Weights of a small GPT-style language model, trained from scratch on English Wikipedia: 13 layers.
Each number is 128 + 32 x the weight over its row's rms, rounded and kept within 0 to 255. Layers, rows and columns count from 0. Numbers have three digits each. The size before them is the row's rms in percent of the matrix's.

# layer 9 MLP down, 192x768, rms 0.108, rows 100-191, columns 512-575
100:100095108130120156160138156143082086145163159182192078154111065160123111127126169081080130107071103149143110103147089098095148075158155229115137093192113149160109160131109163148167134134175162
100:152135152137115115179064075127083084140151184136117103154151104127151128078110149100135096105153111120141129120142131076094110089125153127110139133139134093098150085135133149044103107143142088
100:085142121172066130118194138155119055185141100159062132148101151125138158128130118149124135089163122147125094117118126142146032137177168163109086090113112110056095150158142146147153074146156138
101:138130135171077128124119107135147157144160093050101099191115131114123177088114113143101084162168149164180090127147189110135138096099116175109110160132107140136091108183157158107113168142100111
097:117192105152131111104125165175155182100117046134097180155138134101191138139148118062122136131098146121101063125094109142089182137137125131143132154064112079157099108114119118131160099104070118
094:105100131158117152112138099164150075094158112126128117117070172192096120093124111098061112131126139137132138148110100080135072175086134116102166135137143132137154122151092162107069094090133076
101:208154167114088127114130111161107087132127157084098159134150138133090111155095106152146135090097147157143121116172143125092159113181133140158154173112141158127145108136147132083195177172089116
094:134182080117128097120127126114138167133130082109107132180151112089161099098100113154131105163123119142152077156158119070109171171139166163085160099119137146139209057110122129087123079102123134
101:198187080120124097175151064086088100106111144073147075116188119098146130184121089166108141142178115092169101108171141129173149132137093096101160113150139130136142165048109083045089217129101087
104:123177055111091122146109090167110116145158142148123212164128152153148180043139135115137107112106145145108058089080074085083136120167164083107148181094095141179094154141150115107068100126107152
096:161134084142078199151125110140135119080089147130133137153146147134090142157128163140116091207120127126152133105152154103081105127117096131114184058155172182119160126064124110114063128138132212
099:148142084165110130122127121143131132095136125136127124129119126077127127063113219068169152143157181129164112144121123150057122121097124136098094119149130152164138139145220156148120096141204167
103:110102122152159106100116111133142069151142127146146102120136112179095101146166179108124148126145145153061116096103081168168101152115149177177101115130130115137105107172130162072096127098150124
094:163115115125212145144138108144098114190112117116134148056077160153155109158103086134132155128125125096139139165069134119129155126101161090115132172160127093085116160107125106124131093093125238
096:120138146196152116154183116132126131154095170084136134093135146154081122171134160131144000091095137121105044089136169163161047124157130150144135076064168136153038111148120168140127058158101129
096:146077144183170119107139132166080133100059162208118142138152180105144144155163157129171165120185161125150166148145142126142174081137090137088133083161119090139145129114124108151149145191161171
096:095113113080145137159122183132127136167107161179170157102101154117124108139126144078110106125094176182101102150116172107164118181090188124135114150096136180145094165085113115148111104169111179
099:157120148090122108130181140083077120149109185149100160173130163131138168080141095146128095145154124153109110130130192127100064143112134126145194144150141158110157124145142089164100122136112156
103:163159044139125102078122113162085134095147136146096118157092159131119154142166161166114166128183077103185136144129076117131147135103107158125111102113114166082176046112192163060162172134118181
088:119090061113187157140134112090157091085113089154117115125128150100131182084174108127072121099165120087180099130163137126108166137132171148139067077150048128100117127086108119112154102144140124
099:077120128093154136132140143097144134178062119122115118048071098139103128093233145139102174118106127112052114138111161168185112131140135160048083170190157118103164161131169146143139085119147167
100:122179151101119141123089128121117109089172084089158114130141140087130153143107107190155173154162140118129179150138168171067158159141105112120140121127074141163094114142131197134124143155136140
094:114147103154075090190105130117169141128127112108146122213101094140089150083125154085109099136225126122175164107131164122098181062133100127155190112124148112100138096131139157116106091125161130
103:068142125130122153110101132107162145118187155138128073152164134119115099207102164184081164131120131143130091156123122110075051163120144129140086132142129101167137169118115133154156132083173152
095:130091114136077093149077114115090101119149122135136101102152168098115081101115121158171136063161119101179151125177126139121120149150112122149100087062196134104133181099159191159139148158132138
099:136112139146130113160125103132118062093156125139056160140084152141175092077134156107131132135136122146108136083101087114100198147101117153173100159139168147089141088134054119176144131133127121
101:140075136110175162139149129113158087140129165074077116204114123143130154154099112111152063115102104109173130092119191101101154119167154133115041098205093150138153153122113130140158103111146122
105:138119142029110171099132141161139112135064154151146147192090137113133084107081132128130137117108108128147134142112188117108097101137090176101105135137136170107145096147161145099190121163143098
104:129079120087131086085141158121036139108163095160198098160116125134123207055144152099134113173131144100147103136154057071180105074076104167050111143124172035135170108086093150180128095117115133
102:120114148118135126166073108149154110117151122136091087117169122106129124173130132160136176143132102168154159123099126079146172108151106118123105134127060145099114105178075098206133170142125111
096:079132111151102074154163127109088175122161101157111146106116199129166119098123116136123086130087103174128127105091133159080105184131146118143078139102111125120109123095075143094144112094165134
099:067114159131172128103143128186111114099128102197151088117157130099138138122134127171130148146110172202167202158135173068159049127108141120130130160115109196153044129136140126132116117072133075
100:159173106155162152132115156132117164147134110134117115176123131172105128117048172159146150178100121148122175151150110096065129145194141125149104133178081186090125138192102098159113167121113171
102:142162149176124143142119149096123144158157150147088164165150137101151109139191106152172124094075115158079141139159176148059157139174113104109132145131176138164142239165120105123151203103120093
102:143153087089141134151155121109059105124121128122041105117097127136153162135116152126061125095141134125148136128088122082176238138157166172170154137106134106103089126141120169155125126092094120
102:127171184136131126121128151124142064130174176083089104122146147126095163130123133154126140135153106077134142132139109162193143103105100066072087088123122119145128141084112155113156138121112087
101:129091148085181087125133155177142179136183174154125162175068130067167108097105113122056093095112112105105080143168175111182122150179140217131103118129136136094124115187171136181090148082123166
094:131095108056134129182127165131103128198156110095143093195122165146094101116108097130113063133146147063141112125098183107141111141161141116151088139156145168127158157129169138134074150130103098
094:137208113155174134147137171162128118097159116093155125168088126189161180134132155139122107151111151115071230113085175091138136089124087179105097208123150145186073150088147226076172105120095089
103:113100141140202122126145176117074137097162157130142152109100110156138124136113105111067105100077147101136077084060134061089102071173037128168085119115162117107113138126140093180154095147145138
090:111032124083108132172158074146117135112098160129078169083097080113127110084126102133065079130109124036119137080079179138099025138132183144106187149096060163153092109091103108117119136104195156
101:084161105115154194212149084103132094164085150106134141118145118119117061070174199118112204125106134153147107131112123164076120191124116122138138103134146113155111149162127128121083139104185142
096:181111122147109086141158103152119174191078093096133161175119104071132111092117146140116131152173110116119101110096082137106180166155118148172125082148155126128065089162186113135134145144138101
104:096192184070155179160093165103159138174145181112113141097118129134115085149111160112123152083148122111120144147146157106065140087123131124123186099094118146099104121112177108152139093155123076
103:080108076105113123143111181097109140146116110107117150194121184114126099149144097126122132158096091142104146106136080123128085126110115138092175146097118099139073075150164118139154106141114128
095:100153127167129147109113174156068118119104103163161140190170135175107207116135141158118109158061128165132132122133142056127123113129143132080095099123129089133171114131134091122150096180058114
102:160061150062126155162107061131144097123102127091119098137113114150176147110107083083088130129139117120147139132136164090145088082142100133140082174127143119154170138144132149178108216103094046
098:122094157113127143111153115160121089141067154066147119139121120143096112141089109125104095102084145143137153126152158122148108147116154140116161098124156176201087137133182157143161171153112138
105:146109137109108155139131110114138159068087134117166092119038143184067129159149115184123137118159112150109185135138156106143084170135144141149094142143107128035116130129114116127128144187139157
098:132097120112155162158131137130151096151068108122084133165094080101121133059125122114155121131126094110122142072123128184129133153127099138149103126124133117188169064122098176131048140115089114
103:137124156162121153151111070152183112140183156123144076111120110089148128141103142112108173154129120191126147149132171081188069048103106088109117119152150103130160199195129146167104158126132146
100:149156172085130045109187156126157133116094125105071102199083160128092089150099138151137115058110084102132073111124174152065086154151145174176115149136111173125159040118113121118120147165120089
100:150200105136068124124200130096147077148176136109134114173169140154092132131131108154180136162139159120103162128099135134133195165108131154124124143130169154141088123094132125121112171111161110
096:157040131146154119055152157120136145100105125132194102095112148053126132160134113101097109117170103137138173145125108141181117133069104111132115139146099165123151169183112170110136144117160118
098:131161096112102162075167106161110135155173093127134179146127114155160126155149067128155119123167115152140113156166184139071101121185079102118121061103157135112093103114079165137154121137145097
100:079106102094105135132101141082117121102180089115139183125169120097131107126111102153090169102120117151139102166071158126102124166118052090174126147142112117115172086130184115144130109112167188
096:117151117152122107130146104144116181068133103106073131120130199147067116097093129093149156143099149148172112119108143137146154171142159079132148088112131154144132067141119167146124201123088124
090:140127139140111107106182130157117140129123108130129113111151122102130115190068079156147182108133160142156186152095209093083143193103148106123119132155119080186141153171112161122142153098103100
097:058130070149131131110092121124099104147186125137171129095122156105090110059118093073173106131152078122155121127159123139111161137091129142107126123134127155147106102095168135147147135162094164
104:125124121093160161132157137121169171108178122153103142134160164100142125065125160131104150154197141146124126102135090089135141157143137060094112102114104188095168154120129154139113082127120036
095:112195117160133122115131137160150150117104130103058117153178142080152135115149146063130143116134123161128179098132119106063183107183108088141175083105122149127144130126159137073078094185133132
096:127134164153160082125097085149118114134133131090175121087101163159162154192129152156143157138129080105104176119106126129237198128119133151144093068196100180086172137094138187133100114135084136
099:085185141082097144104163090156163139140096148137154143121122124180129084158131166115154099159084173132074187182146092084132191139081055125125136122110059099134127119135121110152142134116072146
103:097163124093080154162138130113098054141163061124090112151137177087108126169140094119157172162139126164115089133095088103121068123100130130099151137072116106166116117107121160099118148234132116
096:119122112135129127111140136137095079175116185142117134114143174133138108151093141124081168111116123136122098125170121116155095221118155133149112091163114145118151136097110097116127092110122204
094:150134152139117164126152166143121140156117071070129149101158126119131166074086108084158161107072135101153201129111136109091142142179117109131120157089123140115152113112125163086141123123149134
101:114137119106082103119119140138102164087115122095115124154113189123163126132116109128057162110096123074105102150096139140083140099117072069052162116107112108108135150160146156143167098110140068
094:125111132127185133141131066121143139152158149124079145189163105132143153129108144070142069183162178131129203153103155157186125109151110167081087123128163122152131141141147138069039114178133112
097:113082134110159120129141117118106144110103121125141150160121189105171122177142092126085126155106149117094069158179137115148106131154115100106171175176096138163142106086166117134111072166138067
099:120117087070150104115107121135166083109138162181100133120102072208126143125130088129133117122123073117177149152115120158114093112122109148148057153132173162134158111164135051135164114113169212
097:190121081185154132138148156148090100110127088157121129111110148135169143156084084098154188123096132132099101191131065127115080149146100140088140130218101065105083126113103044092129148133115152
098:095081134185149094171101096173114126131146132065144199084127131169138139114135137157066153094120119145117157075116147100162097073113115121107140129138135121154093107130119104183133144146171200
097:128161137132123115113108153079163119118150137141098132196147050134142133149167078167138120116218090120102130145103157133070196150100140159178140084112153123094141142133178141123123142084076100
096:123143114184075169094167162118130131122123142121106097158113176125118136078174167090105134133157123160158086117072104145065116091114153074107058084091158158125073160131184140070082110119147097
101:161169157126114119080148116065103149147157193132156156058133149117117084141099103105147147136117087143111117102147121127109100206117107142134131159107127106162117174120109093117162166124065136
103:139147115173117129182129062115142126205105170153129189120101152193140097126135084175117158166139125146117098140150134113113156128103165141117211139176189132112112106174098115145141117092159180
096:144104163169157108127141173123130093108163118154159112174100141164129138113152139165138112085058154085109076067125064129152104112147127104123126091073143120071093158118165068095122127128119081
101:133177155094157125146138136129187155110146142075075088089139094116118140161149137122104128144143113138119203138130176139148166170085081173184142110125101127148158156146141198117120123190124091
098:118199127128116148161175111146055146122147089134182128134081170065134137140113152142144199104156151121189183141160154134155094114153151128124138181243162130133131147091095100126069156093107103
098:156098102145153144175125074156134144179085113085140108132102144103091124143200139179131150140130107085152079136113191141152128198086169123143079166100124128152134100113073112125078142083170168
132:086141132136145095171128125139102156099132126111133062164079092057069128156109110124131134178163115107172153126156153119156117143141135126120130144143108136074156098091135104119131104121143118
102:038139059089128091145173089140125106119089151082168137096176188079167183133106127088170178163126131115145115093130132117097139072175187175121151086090166078104163131084088092123143123143127119
094:128105144166148096129125184153115146115156113141132139100138106138122152168104116106162168129099188174086142155121146096159101103160093148152167158111188112093151134128064097188088114183150089
099:161128135160130112110115193103136146153142125116125127135106118073127143155069127143132098172159162132100135084158145099160128144159187114125156096128108136111103128141120119115130054158145113
102:117016127114174117135173171122113128132135102133071106123160103166175134149135138133061104122164121089105162097084155129172137106158106083112128175123146171104120162150147117142110130116118066
101:072120095139125154106137161110148134064109117082099105094140121088159107090134119034144133127113151208163098069055109131184138189071097138135121192120160107141194126144148115160117088096131129
098:131115163118129139052109151159174162104120112156133111127102123165109175160098141132119113187087095111154091090102146182138138163078122190154170151066119117112153133178158066088149093065128047
097:121150144105097077145132113149073129097151122130133133145174086146129166082070112166121181121135148147125161136121072143113075160177123095172108149125172149122116165149109099125176181140113059
102:123065114130108148137133122134129118127099155095099104077117128163156086172105067078118140119143147096150133142120121133134076170120098146201148162139176098101141121119105170100148126109144147
108:109086088131120113134201123118147117140122132132128116129115114109137144176091075101163100094141139178130156134105128122116109108082124115141120153108136099129173136123132080120113087112141123
101:116149087131173118102068136117146124140124167073162098140143126114071114148125119120155109182159139097120128095133133102088156139181159126122124118113103118189109155111149153097163103148082148
100:122121145152111104099114065115143093150086124112154096075137094089161088086139085101072177138132151144131149148121155161116123158116101113141211163128171067130105128127133113111186116127165134